Part of a small language model's weights: untied embeddings.
Each number is 128 + 24 x the weight over its row's rms, rounded and kept within 0 to 255. Layers, rows and columns count from 0. Numbers have three digits each. The size before them is the row's rms in percent of the matrix's.

# gate: layer 8 MLP gate, 320x128, rms 0.163, rows 135-254, columns 64-95
# up: layer 8 MLP up, 320x128, rms 0.149, rows 135-254, columns 64-95
# down: layer 8 MLP down (transposed), 320x128, rms 0.146, rows 135-254, columns 64-95
gate135 111:113105114123126128098147103111145118153126147120167148090149118150129123128116090100122094176139
up135 109:156153097162138112097131127160119134126102119135141131162154159100125123133120117107113102155102
down135 109:137100112138176122122104144101181105124125127120125142128141166124133126158099063107112106145120
gate136 104:119136101125142145114090142138159152142119138146133112115181114086088140138088154101134115100161
up136 106:095118133114120115116128160132152081115088096133120163104146097136098119099125140107089169138106
down136 101:157144107137123140084096085143131110144071137142115131144142106134130108100142097131120121095127
gate137 102:159076104132104085126168107139138124115194132131114128128170117105100124088117090157131116160110
up137 102:175105149087162162160174144116138115153141135115108129127077160112161119165149160128133135096126
down137 101:108118109119109137125084125134111192104099106138194158129129136131125127113140117116184103110115
gate138 096:169132110146146097091110102114111101144103111112119058140145138140141141149101118080113114101134
up138 095:097122116103142197123123144144171108146129128114166167124103140121133136132113097085114093106081
down138 089:149115094114128067146113151137129140130078097099108131136153138101126118125143152127153161147171
gate139 100:173162122146142142102133109090118125095117155168153106106140140106136163132104132117157125112131
up139 097:119134116107121118115134117119159101149151105126146168112102147124076160113142125134091086150095
down139 098:133107147127134128183116155137158134074146092116104112108105112115105116138154128081140137162137
gate140 105:105152068152109137156162116145144151151108171162147180128147113117126132114139126126130141092117
up140 105:127114116127129137125164094156137134110125116114114102115152082111119141117110107158122135143193
down140 102:135159102157159146127150154114157114112075146150160143117110115097101130137132140099145114126152
gate141 096:183119075095118153167140137084106165143167124126138097132121132115080092122111137100118124141135
up141 099:109127141156146143114151125076119137099087127125115112131156098100123128141083094109079186138153
down141 097:136156117139115131133045142123115121132148127128136138108158121117136114137168147159134120122105
gate142 101:152080090162113131142150097124091142135135109187116127106157130178077128128124104138144123119135
up142 095:144155191126134142146113096159125136132141144138108100089133149131095150117146092123104151129112
down142 095:111150136149074090150158132146135142128114119119133115122136097155128093131130141134145152108122
gate143 108:135139135144151137084126100151128134161136117118138113127172121147101105121092143121178131076125
up143 101:166126159076111139135163128085139120139119122108082146096135149128144113090090151110105096182137
down143 101:078098153106168145131151167145159150116092146129155159201091107121118141130113122131138123136148
gate144 103:121129068105157128104157129137076159107104153153077126149103125118142105131133114098113083117130
up144 105:120077117085126148132171125118116156109131133095140113142125156111122136140110105111097160127142
down144 105:130111119102118168137132182114163137096132130114144138147123104127128172136145153120152122124166
gate145 105:139115125146148124108129161125113135153125128111117136105121108163113078102180119081108149128111
up145 101:149116132140076149153100134140165128145089118131146112079108127119126171105121129134136127169145
down145 102:158167091094119162107154116140093093107081152166139143084118142136168145124096154085103106134167
gate146 099:110119119124119138133142153123126123123133158173131122100141127088135111132086097126133110137127
up146 096:080136152128102103139069132117110120151147141155149135133122139103105121160129123168156069147091
down146 097:123120138112168169146151104130119162169115077116144125101141106138131152135116156104113151150131
gate147 109:164158112113139164050171132127106092131121168142171127114125150114169084139104146063138119124149
up147 106:140150107101133157114132167100123152120102160106185170125133155127079123120137154139091092086096
down147 104:108129126128112156108119157121115161128147166077150129135102093128035109130152120159090091090125
gate148 095:117101146131109098141139155119114176109144127101121151138130078109134129148120146118121129136076
up148 098:138125113143120113151115121118108106145101117163121117116146135111127130157130114109135121092151
down148 097:116125145122120100135135140042130128165178147130080108115136182156112156120118144146152149142079
gate149 110:108146126146136162150106150138127138106157126125149162122121113112125160085127125088113092058108
up149 105:131154130123125087123098126097108164138118146119121149115131142126087116114109138135147136134143
down149 104:132114122138119141095084138134155162119157158135134178131119096108136160142126136141125112141115
gate150 091:093146164139129150144131182155124160161116120105158101159157116126083107103123109113136114165094
up150 090:103147118135132153080126132136190119077151129150102136132179127147140169108124140125118174095163
down150 091:168154167124137169110103125115168160155103103127079109127139143080119143099110148092125143144151
gate151 100:159128122136137111129156126151099148128145116124115149125125152098162115129083105097133140108151
up151 100:166138109147110173171106152146115125136161135116127128132101121162126068143115132093125122129084
down151 102:122108108124092124130117084123146101159112137107119081116100133180115108150125123135158140150062
gate152 103:175119126140119109100149149126143124123152166117159104107126136115110124134118136117112108091154
up152 093:152119128138133151128150097110135135121155109094189165166131122117136109118133134094113160143147
down152 095:108121126119143170131174088067132115137126072121148171200154110157090109107115116103109136146155
gate153 115:113151142123150138075104148122178138137137112130117148094109091114087172132096145127104104139092
up153 108:134134159149157148105120134134131102126154123118129119095116116118125134079136162159106115120112
down153 100:108150071135135101164138126116114147140129156122144119185151158157125114162139111109162136107119
gate154 097:144091115108088147084109141144146157109124135138129130119095130105130078076135100133133120151129
up154 100:104131145121088150150109106107173085137143082114097124119134143129140104182154085150085106109182
down154 104:119159123105125116143103144144112115142117111117140089095135134114136110126116135115146116113094
gate155 101:107125124151133091136111148127141156194132157156163128132122093116082107107110108114109112118137
up155 091:125132146105145129089116161128126160156133085159112112117116120142165118141109134171118073101121
down155 093:072144161126100159094168096148107155135173124111089135104124111122169137113092113141105128143116
gate156 102:137139144126171074103156119089150150150158140150173105118131128103124106146123117129144103154118
up156 110:122117092160098129110122113153108079158093144162089163139156169087129178153089119132125145150121
down156 108:087129074118162137136191139148180118102101160130137118160130135113147134126121096171095097137194
gate157 101:145105133137115126125106123136080174134119151133174147138130122139104078117104151113110132082136
up157 101:130152116145108127141131094150151084151121112137077132142098088131125127160098147134157091143188
down157 103:106141143156096100137130078137126124162150152119125146102103133129142134130123141119120146124128
gate158 095:157125112160179125105161139117073127153119163174122154125138149115127099137141114088094115134090
up158 095:147135134143175125117092138107149074142149126102149171122134154117127095133123120155125128133123
down158 097:090108130078126122125163085101182077123145155108151167132108153109093136149106095147125156137139
gate159 099:088134109088151138105120160138151113126152146133144151135119159108092110135084156078145094122131
up159 099:121115162134150113122156180099128121163116061114123149145163120115087134094135119088088120095100
down159 099:103112127113094126163126099102160123104146157121134085118172139086122145083145089154101146151137
gate160 104:107172104139118170115133106149151151173078108180111146112138121137109115084145125102150128127094
up160 109:092142153112141133113122112157126147137117117116127114105135144079110126142103131110125094123060
down160 109:163077123094145148141125133152108144153153130113133104171159131117136146167166137114111135132102
gate161 095:110168126148106137137122117159167121088129151128095130121165101127136085086096113101108115150128
up161 096:106141099077150131083122173077115151130180141111147125139104118123139071123111130113146152147114
down161 095:096163115129121147126097144130119141158137174134088111100127130138093119144122117111121185153129
gate162 106:168112154132156145112171131109071122107085123113134143135135101090162125114143108130137142116126
up162 101:147143085146091142130172136103128137122128147170160100116131113111124127116104117111202127155121
down162 103:103159132147116115077142158126119112127141126116117164114084118112161117132134148129138161128127
gate163 101:117140134154091096136103084164099125132150146158136121105147117148141130151119107112094145136109
up163 093:111121132132111123145129135133125161120109141099071104112115111103138142073134122158137088147093
down163 094:121127116149141127161128127134154121116187133081116104131163146148078127114123127120096140131101
gate164 098:121096141094154138124159120126106162177159127152150141155103115160122115128130096166159092087146
up164 099:135154119114132138124130079142104140106122129141145154144115112152129127142108099137120137102091
down164 100:143119093136161169108143142111107140101122120141163098120182148160133133149100166126169118086148
gate165 098:101145165144148095083131151148114159116130147148168100123134135133119154150150141153071096131092
up165 101:148094121139166138119107164133120123097126122123184138121108152116120114104136095146090114146118
down165 099:129135142152153100134108147073128117159086100137120104146126128136130093131130164150079126103109
gate166 099:159135094142123125145176166112093164151119131144133077101144113145139157141113144138101125090136
up166 093:130162126109105143114149117130156163130134103135103122110134096142134147129126138147134145115141
down166 095:174138117149158142110153102146135087155112160116106124103115079091124132129113132132113125148116
gate167 103:144130108121098126121129153092136136118148148121097157119147121067143125140102124114097165135096
up167 101:151154155083134133115121140138128117153102153124117128169167137115103130087148136157081135099104
down167 103:139128138079131122101077125132134133122165152166117110094128096106123119104163109113147180132132
gate168 095:109106135118144109087157125150123135092112109126123135126163129148123129128105152099129144114180
up168 100:123141138115122105078161108139120107101138131121118166166149128138116153107105140120167121099123
down168 108:159120126141124169107122109165136089142142131135111129120127170088155140133138135133153125150097
gate169 094:121121105139132096156126160124099158145097098136098135103169098150094164169123154067100126166104
up169 102:079112157124157133143114144152100148184086107131132138118122091115109130152137145127102154166138
down169 105:121107139130149141115139156150100121170151122162098108138109163136134112152140122131173104130164
gate170 101:140109117162148147127118164135130085112142163154167161097145148132164153128145130122117141126103
up170 101:139115119112098176123157137095162119094114131150076135129152109126164112081106134135139127146145
down170 104:068127102099093196150109111164124127145120112126132172111137133126148114126141118104146142143123
gate171 098:150134136151126128096125163111128135141116095123084111153135134131141106120149118134109116119122
up171 098:104144139154125121143168122099148121135093181122173155148122163127166138202104142097127149130068
down171 098:103126108136135101097129153119136154123131135151148068168135143120090108121100180114154125167153
gate172 097:130095119088147085126176146075095145126159138126123128120129133126109136097074144127138102134144
up172 095:123098117115120125100145084150102133126135136164162142145136096129171129163140183147133174111134
down172 097:160128180113155119135192107094107102142133132132117153114062116135138096110147129100129119080116
gate173 101:086136134133119123126115118122152126086129164109099101124128154127137126106113137140126147145140
up173 097:151172081120111155126091102091112124095102156109097130116078120134119119106135124136123135150129
down173 096:143143129115121159141100124099094095147128117130145131106080130155164135132133170122114143088099
gate174 095:145078090152130100115159110112086164155135144126118130129146104118165079128077091133110122149151
up174 101:164098117176108149107143084142132150126128095136108101125145102120154138131158179103117134169112
down174 105:176149149102107120093101142147116107116127154113077131141138139115095130136151113106132086105085
gate175 102:134130117199162127143122114140136137138109110144136119129146141077123149122079096115105091163131
up175 102:119138123150080144126106112119143110147142123121110081130152135146129118101166135163115165162167
down175 099:103142141123170114131130122099113104163126146126115156149125117105113101113125124148117174115095
gate176 107:146166100143113139093126108144127096167132132180161150085119122166126149148136112134123097129107
up176 103:146072156125103137180100146132103161118101109102129081120096131114056126132118156132115127136140
down176 102:131133130144138136120126128092100118097157064139150154128150112131088114143107128128112127138081
gate177 106:090133106105146125121116108105147158139148118147113131095120091209156097146126088126114107113154
up177 107:104155102169129139112133094149091113154170123110134119126152116170103134139094119132106148086132
down177 103:131154126164106157135139111127109086145085161099127110141163115108154122171130116154130134135116
gate178 098:126148130137144107117121133133145163154113121132129159133142076130146150114108109103069115156146
up178 095:143122130138098159171138097079117159119128175125130112157115134071101128157160115109126147141162
down178 098:064102122075111121142141086148088131119155152144103146157130152118132136127167132119121111122107
gate179 102:139144168109098162127138103158148166159125119148136122084148151119166135135095122091101117105086
up179 107:097134142160098161150162139108141161134141155096135127161144148147155142111121150108107139127110
down179 108:127144123117134111150192111125130129127135086114198187120107117120121131102119147159105123133149
gate180 093:120156100099122122147136130095132092135164126176117131127135095101116084116099151132166144156117
up180 091:143150108142137117097116114145131129149157109120119147124173155142126131061160164143125118128106
down180 092:136111129174125104137157125121122135124091137138165121135137135155168183141141113143130154130141
gate181 104:155143064128116152113165139133106140137112088209116126131157090130130114121105087150118128142167
up181 106:133111131139108105178126135125140111144127120150173067129076124149113117150115142106117143135134
down181 108:119104119137145166130116143138133118172121126144116159180099082119124142118136128061138163164152
gate182 114:148146142128136124102118112129072145139135141161144113083107136153127136112125113146139050108149
up182 110:114133102131108131154143112111111106143100152167121092120121156059154129145119135152135097107154
down182 108:147116129121118112121123103133111134110119168171169118157087185136140120130141153116148128142136
gate183 092:110120114134156087088140091130126130105144153175046128131179115146135108197118107117137128134116
up183 095:107144098136118131119084079130123126099100135115128145135112083135127110123143105136161107131176
down183 095:116111142125126112135129095108188145056167106171133134103126165106132116182149083130096115121142
gate184 111:146173087194152126129133118127114128130110130163127105139117117158152141132109131125119110130122
up184 102:130147101127099151143166157133126113104127201153125111132133138110145122153114155152164147129099
down184 105:103126115165070172120112168123083104156157155111142068122157160122102105128104138137167081141137
gate185 096:155122138137136129103162123098151128108139156111078094098146156111123158154104172145150156160138
up185 102:120119120152167171103139157113144141170139099117108113151127131116105138136158160151101101079120
down185 100:148137149117133127110137147137153133141110145132140110123151130105108121142128125155096129171136
gate186 096:132134126072094088105134114175103107096141135118106102126109101116133138149096138102143184163111
up186 094:153094126107152118130095119123099142122136101114126128105124143097086122103134093098114138170165
down186 095:144149117132127151083114185147123137084121159140081138166150140115121165157123084111154172108134
gate187 098:132121173144104175138120147131144151102110126154102120155123128103144118159110116118083101141111
up187 100:130123167070128143133136129113158113109145127124109157160118158111088138131116079127147117133112
down187 102:104114131161118105152090141137163136133120099100116178102178114108135147121113118108163112146112
gate188 106:121171115161120111084118123144132106153152185147111106127163089088130167155125121120138112110121
up188 103:140157076099159152135116112163116116069109127169147121131130150079157124124111133133161126113172
down188 100:168159117138087117147119157167092120108137128102115120093078137124103107138153159146165096131184
gate189 098:145089154124128126108108108141135152117077104165127117138131129122107126122106119135116120121148
up189 096:134170133144174089154105153098115132112144109159089112086164103101131141082166146094129155111121
down189 098:116138165140118111131096152109132126112121137102180116135104131165123105122131100180127122131139
gate190 091:102089122133126133111158124126116104128144122112139136139133166132121128133135082129110082129088
up190 088:130144120091163124142091089128142165136146107108149110135145120141058161085119142136129104153169
down190 089:128129140120117120112145154117142104095142112118122116085136151151139146149134157141122132099115
gate191 092:092154122113130125115108097089156131148150123134124088089112125114106118108093094167130128122091
up191 094:151165130118147141154115095123153156162109139135125136115148164146136126138129122114149160118144
down191 095:144138120105097101098152142099109105129159137145122119102109096109129186116154117106117156121146
gate192 092:121118151154124126113142117130101119121134161132150142133136124158104120149150126107140151125091
up192 093:173112160121122136117169133146134122121125165097094122125104197136098144122112157149106066111118
down192 097:127104162098116147112164159140145143135120152137106130154121142118134124150141142143082127130156
gate193 099:167114103072116115100135109108102130121144181135153082119157157113171109153126135131085101111153
up193 099:138106107120174094160122131141113115097142169169098125123108134166108149152131131123148096096111
down193 099:174117101124130097105120122109110146143160126112099122120110131116182115165132124131167218108138
gate194 104:135111135138118111173127150120103143141122160170123143125128106133103097113115117122130127082145
up194 101:133137127108085120105149149147119124138123156112107106092109114160141126109167127115122167130145
down194 096:120141150106128098104169093132105142118133137158156129139094104133166147137141130142136125102146
gate195 095:133129111134138158084189146102137148133102159158156149084108137134161086118115153101147131092138
up195 097:170176127131136099151135148109086160143141123144169083123090136091137124148114132160145140080136
down195 100:126103104168136113133144119113084175106103131139154137160177122096178117162164185099138157124119
gate196 104:106134113137114092114130108167111100172117129142145152098128120115127120097086130110084165143137
up196 109:147150096142149156183093154137126124141144113133155135125143164135152124141151125060086104102131
down196 103:114096107107079146178104153134090119125127105120098118123166167119136128153089108097130135124150
gate197 089:174165108173133134106093176135095117105133143114158118115163138109140156114098134141079169176141
up197 101:147172157164123114172137138162136126155126131138119142114159131147113136124124135121161164164118
down197 100:125096143103114103132099100118095136156175123124112113166091149146151085123158125098150117119139
gate198 099:083128123122144099112157131146129107153157092122135136153126116112117137155128120157085108140089
up198 097:122125137104056133119096154061138123133138128123116119105131122146087093110123113154099138140115
down198 094:123118157186117077160150163133104134122130140143124094135101151123126126147171112139177111101133
gate199 097:109168110176156157093082147121165119140149118110093130125124090110147158123147128141128132126106
up199 091:154180156134143101116159138141145141130133159083176114116111153088147108113115120098141153153136
down199 091:113124147156130173097123130118140077110161146120131155132106116104123125125167139108135110108131
gate200 090:149114077143108124127075129148126153152172138112135149136125109143107139134139145121144151097128
up200 089:093124153165101125130186129126120092123146136149161140116085116100163150146084110090152142154109
down200 091:133124106180108126153103154113101123192194102147156154093147143106123123107148138103145150132123
gate201 103:143129098117131166172128149152134148130116110122079178124161116112140124142144130150140121095134
up201 104:111129084121167148126134113153140168126112114159108132125157139147145157146103103153110105159150
down201 099:112170136125116136107125146141106118208121101130140129111133142118114099150119145134132137118095
gate202 100:141124061130108134096109120108094117081109141133114087105159170102125090107141087111132120159135
up202 096:126145086155122099089110158165122114067119151184132120125134092150145132136092108154139092137132
down202 099:091097128132156106156137119169156098171123115136112074074176144167125146117127073120167132125136
gate203 085:158109089140189135141155136172061080118121131137127099105122092167094142130127164111153142148098
up203 087:120139125108093128133120112152079154153126105141129114118111170165141116129115110113160165075195
down203 090:118107100137151113142138130066185122107154090151138135187146129112122146142133104081099126141091
gate204 097:111137140128105123098164125111124158099122124116140174081157127149123130130112106141145152087108
up204 100:108137117147161139135149152094114116121118133186131120130131148166086124075116106183126152170150
down204 101:159102109116133103112143112126126132110149115144140092179147181109094133130111146149129155133143
gate205 101:161137133117138104149163120144152157150128157142115132143113111148075091130133124122121074116131
up205 097:146070126144104114099112148114106107106148150173122163145123122097132109171085122126160162094111
down205 096:129110082130133102172135083130142159146139129137105158134156115158138136138123143117103147151187
gate206 103:137113105153124110116160058127096127111138152167133119138148149102151105136116138078161141138163
up206 099:104114156145110119153127112126157155080099091173086137111104097108161138174175127140109103098119
down206 100:084165122124136102138139114172140126104117172120161114110108151151124122148109124094160100121111
gate207 107:104100090132125138120132116133113146172116126144126143122132162145138103111130090073128135124138
up207 103:150140152139144145156083134109142156081149145133100141112158146136090117145096127098126108158087
down207 106:199146080116183159125120154088088136131091106157124157124092109122147126100117094104126113124111
gate208 093:142098141135111144125160146120104121117138181135095104128176129126179158168070148138144153117126
up208 102:150101118136093095101170132132086079145120116131147154129074138095077136159093113161135172129151
down208 101:116169120143151149124084129139146141117138086143116082138130100100082119118131103113131114124099
gate209 101:130110149115112117145132163129132146120104118126115118089091140114156140090098119104123158123120
up209 106:101147133130118112119077135131153109081110148129148138086134130183172151118088121135119112099100
down209 105:106129097123134072159030145140180130076112124165112125159166127097144104161134084151145109100137
gate210 109:157167131156125128068128131129096118137094157164123132128095117103140110109127135152147108094110
up210 104:157102136087122123148164152146112141143136145104162092103111158100141143133126164136095159114113
down210 106:064085105103105121148150131128127131098121108128120146178168120136164121123141140091108136174146
gate211 100:133129116098114169131185138102120154140142098107136121090135113132102075139103089086121100145123
up211 095:150127167137139108152139091115111089133141149115170102128150124108109118165126149088129129123114
down211 100:118136117138091132179156128110151139130126097090172143144111127129144072156111112107139110164116
gate212 100:135183104135140146082116133097117125134139133112118147124133097108109115113163114099154103106105
up212 095:127150119146130108139140072120115152149132129149114106129099116129137164105129128139128134156093
down212 095:079138105113172110143179127126148143109103108158141099149155105138148116143135107134098128152138
gate213 103:131147132096142109106152118114133112164181104178116101122108126083147115094136125132114127109103
up213 110:108101099137123100142158129180099109121162170115115101140159163147150116127159141138113164143095
down213 111:104126144138118144156132111152134106132177124117124134075112147071119127120151137140100121144096
gate214 088:133098139157146167123177131138107153149097123154111127122145134132117124096126099158097110114070
up214 094:108095063106124148143162094171180111133124159139128108130109123176169120096108151151139133132142
down214 098:138138131111138174103115109139106083104139173141132142145126114139132119137151164125163123100158
gate215 102:151097121115116118122129128104119116154177095156150134140150132090152123098124059143115090113122
up215 095:131122110098129149126134136126119159155151114123133105114176126133130115129128162171203140094123
down215 094:144125084105116124129109157134072108156127119149153110146130113173151151148151144154158138102135
gate216 102:143121096151176155079132176104144132140146184178122130083142160108140100157107124089112106120114
up216 099:126149149079145150129117133144150146105109127143129117108103147114148141132118159127112107127121
down216 101:133141128129100166110109111092066147100112144087136120124086126141132121101151119139089103118124
gate217 094:126141114121126148119113110115125121112119138153092139097108120082116141137130154128117128090131
up217 091:122116159125151192152068088128108161132144117103132158137117088112156127141130130149135164115161
down217 093:107153128125171108158085102134109101156123122127143171149119137129168122154107140124087185110103
gate218 097:108181147149124129132145123150158164100142150161129132127118152080120166122135120122107114090098
up218 099:138146097101159171157160125151114151122088161160125117134100111102123118121115121156104143137127
down218 102:148154111112122131134110123194123120163111130117099125109148099105127148128105154174145189123127
gate219 094:145107059172116107139146136148100119129115152175110113118132095104122094075151115084157072135136
up219 098:113163129127131118064099119169125101129129146159085116153086130114133129123108138114163142155159
down219 097:102139093134090123146101159193144108140102143114137113125101101125130116130093104149135126131156
gate220 111:133161157131098118107145112135155132148167118127105165118131126143134135101084125144115133107151
up220 100:112160135097100060128132150147139112124097127096134140101162151175136112160101069103089131146135
down220 100:181121143116149131127118128111105129115156175142083170146102082141058118112177160158153119107095
gate221 105:161146071107118161142105171117116144121127164164125155138159107129090133134126121128140117124177
up221 107:108125158153160108143125163135160139141101126151106079139120120095069113111116135147155135172082
down221 105:166156182102102103111121129114085109145162149113158111102110118152130146133100116142174133095113
gate222 096:155099128127124134102107132108118152102124142113111145142148116142091117119147123122135126153122
up222 099:122137106160117116152152127064123146173127164148138136139122147141121119107160160110138157118141
down222 099:147154136154108149147135155143087093132102120125131046133146115127152103134156128110148112143097
gate223 102:119141108145124160124134100135098149168123105205112115134152149121103116169124077149143130132138
up223 106:118127108129197127112125156176154154108156116113084130094147141150085080148159119145119159097133
down223 104:144104114144111104108145094111065140109125166149121152139121145114175070188117114168145156118146
gate224 102:101159111123123118121122151143083110123132147159131120094137100163132109140102099107133095106132
up224 097:107163126095089091132139119124086158131112110113135120149095160132106160119144167114149152113128
down224 096:141115108150150132167118116136132136090158098133115119124175150146142121149146098130145123144127
gate225 078:106122128079125097140120124129125161102142151109148126141127124129143127156100119093171143121083
up225 082:163124141115145154092103117117110116165102154100094135091158121143124120120099104131116147112078
down225 081:112120136111120116108161108155147138070139074170153159142109159157153106103137113142138129105157
gate226 110:143166108150092128122098122104151122126118139110131076122130121120136090138118113143127122149141
up226 105:136112159110172117119115126101099107116110141103155133162091143098133137110179099125106142074172
down226 107:130166113123148146159119119119088113118135123100147114111153168143120163100130125146116120096111
gate227 106:122127088114112168125122129130103165138131140139161073119148136151173175109140071126091112113104
up227 099:189124103114104111159135119086094130130109131102094167133107158167098150114122151107111089132132
down227 097:089125097120114130092068184107142102130116154130091126136134114145132137167102111146146160151083
gate228 096:127144127113128140136135130127139128116069146168090142123135130138098104120150125164138152089158
up228 099:086120113097119147146115147205150158120103119103097117115098099142093147168141141156120103119126
down228 100:129121120128078107146086105146106135139149099103168142121151148092142133131147114150161115121099
gate229 089:148119144104166123102131143140133111088140161079128163124101125113092145131156077136147135098127
up229 095:160148138145078124121118146131113123106148157087140127077140166143201094126103099144151114146120
down229 098:110120133113154097150165103135104175156094110099123146135128146131114114144110160097139136122146
gate230 081:110117112149130096175121106174153129138129131136153150116127129130145137143116101132107150151099
up230 095:119120171146139132135156135159156148135118150121139129148112118127116115119150167131101162154126
down230 093:119154122136148186098153104128091128116111141155097143118114148085134118153143145165129128130112
gate231 102:134109148122144132106173150132136146099155103149089131127098130141138088131127136135164111147095
up231 098:119136134158127142135066180132161120115142096145090143125131108157132119081124101101088167118090
down231 097:087153118103149152116102157153148151142113131136142169108170126093106118077139116143115138119128
gate232 112:126114054143110141138160095092104137169133140136087134136114103133143104076138102127149162171142
up232 100:164142185177141115128113094117097131132114124140136138145146133095092156156136148118138090081132
down232 102:138117128154152144131132124128106152094118142149178124131129184112117097153101144107131131143131
gate233 098:131118130154131137110122106147118190121124114152131107134152077094145145134072152133125150121141
up233 101:132129106155101140110125149116118113111177146128163119141143158149141109132114143130122153074130
down233 100:104149096165141113104121144131184135121128156120120154191129146137132062105134149110170109162105
gate234 101:161130124134084151104152120154074167167139127133136132111126102142109125093124106129086141137134
up234 104:129104123086108109137127132119121193142117131155141144110091165107138119119103146164106134146119
down234 104:120133113105115127127185141109135098097131133140107145111070123139139134117114168125123114142140
gate235 106:159118148130137157173134149130124142178108143139164109131116139159105115111110120114153109142096
up235 101:120125146102109165124140116096142141136124098114155098119068103059131152079150123103135124121114
down235 102:152112111127109136127087175139108158085092106151117193128133103089150120143153117127126166138158
gate236 101:147136124136122120115108090101115146145141132125097125131157134152122080168119115150165081138132
up236 099:148140118182101129141114106126113178169127123093086078151122136076141117134131118090126106112120
down236 098:139136122122125147120126150111105111095124144181099137129098144147128101129102144149172102130138
gate237 082:071147123110136152092125150120137089101138090096130141170102096150135136147150093162144088140112
up237 092:141077154132087092117120125137143122103090147159158164116111112102140123156149114140129160132143
down237 090:057149117107142163146121101139099129182152124096089145134143100153074104101104141132140100144106
gate238 103:189147110103122132094124143106117104091107147168135135113117139032153092127120103138129139090130
up238 107:106131131154155107117107093125174126145113176111119116132125139130138121106102104095176122139187
down238 108:129118088121096130134135096121141115137184121121126137121113145136119094167182111097142144159116
gate239 088:119162159119131106085132128109120128119183107117115135075116115059135166118168116112111149137081
up239 097:111113141090100163115119106165141095103160142138143109110087130104143123155131110136139156127117
down239 097:132158173128117143128162119100121142158081141107164172122114080095111111135113160144149114083151
gate240 101:148181113178135112143120120118120152114124139136138106150147117118115131157083137076147125093110
up240 096:146139159167144098131148123101112105095150153135118094134089099146119089095098159078128156126153
down240 096:114158142149127148144123109144148154179143131101110074158124121134140128109122120116121139161104
gate241 099:131145126136099117107162134130139153194163170139096109121130132122176117084123144106105125116079
up241 100:074104119091155088138134138132143151105134118154139159119140136132153084145133122113132115092108
down241 099:108156127102147158127122160090210129111145094129069112116127107174141137111114146137073109137103
gate242 093:139180113126128064150106147092097121146123136180125074123136143132121108121184156122120104156076
up242 098:151144152129128104188185147158111135165150156143166123086114115173149145153129127141116140144119
down242 098:121142144106130118093122103120118153107135137152140145131151166142137149073147106101142083122136
gate243 106:103111138097126116115132170133130083121142134088157091094167095133141179141099099133117097165175
up243 103:137108132211137103097135087096130090128104123146152147138115158115130155112082093078113115125135
down243 100:136145112132143158094087112103178165082123153154126168096094113129155101086151130175125130111097
gate244 097:101122182166127145120131088158124133131126112132112170135096114111130114105123101123126118191093
up244 097:121145123138148110106133138161105120171098102117096111171126123138143134092161119118120187149105
down244 098:158152121102127105150129120166137160116129087125137095120122108121126104146115121136127185147142
gate245 091:124153158108096137111119150164167133108153136124125141126171118154091110104104111099094129158093
up245 096:124140139132143100118108149121136155100098109110083179099087149175146111125159114162139109128140
down245 096:141091112125155136132123139098160119161123091136124156152112101116088137142111163133142136101087
gate246 089:118143149084111071117142104133151083151170118108142134136114118102121176182144104096083109139093
up246 095:158154152196098119091114128121094096138109100148106098117089149088135169120139124127104109068181
down246 094:097131127137121103141112141142123099149129140136108141133131116127151208152121143143129150101121
gate247 099:148125114118150099178160100104095140181097162142130129145158083129100107151100121148135135160141
up247 103:112145137138191130113109055151113084125108119135108139113108122108121122101150123128119153139178
down247 100:100134137159111128151131143168095108089105148142094143146108120145105077143130146114118118131147
gate248 098:108134083138123121164174125131101100097147100136110117123153115128152093143124129115107130120166
up248 094:123130121143126142118087108144110154128138163132166121104134135132113145162144106142149091125085
down248 096:175102149102149136115151122142139111107106109165177111111160142111161157171113140113122108147093
gate249 101:126110149117135167112133114079107124099131114145163139152119152119099119136139108141100102123107
up249 105:095117104101103168130086182149113161101115163122123109134107162110101089150112097172094147126154
down249 103:130102156148160161127141116061154127103120136132170180127158130154114167161125099105099111143123
gate250 100:130137139144144109122142143132156137112130141137109125113141151087132155116115077141115127137126
up250 097:109133098125186105128156129143111147126105146131121108172123081171146143108126116118143130127139
down250 093:144087136166078110167092111116179104123121128116102094135102152077153115132111138082099112135122
gate251 099:119121116115150099099135138113113123111133153141109105082128135102071131083149114144149164127101
up251 088:109128153167131099167159158115100094134123110124143120158130127141166134148111143131150087160121
down251 092:134124157092126125112145161138138146143084098103139106112124116128125123149101139120101084106137
gate252 119:133158094129104138135155145137075119125128162144118147099105075127101079153095075125142110160101
up252 117:185127147192137149156146103136121131178108123121096129126130127125118090153129118125081164137136
down252 114:128147140127154125131147157153131174143090160110118159121086154137122128158139125095126139134135
gate253 099:134122122131086152108146113133163130149172138154139117120152139153149121131075122102135096101097
up253 104:157133137158119121098132144126111131104123124101101124154119113105158161140090134105112121155152
down253 102:094116139134165158132116139094146119120135121118128135156176153096089144133127146126065130128131
gate254 098:148124104134127121106145131085108132151134123166160092114121147098194122099131164128131144159130
up254 099:156123101123140091171181137120125119146095085123115128110148146158114158136109151155153147159126
down254 102:151142106133116139122102117128116153090130155118126103145169143108166130151120162125135141074155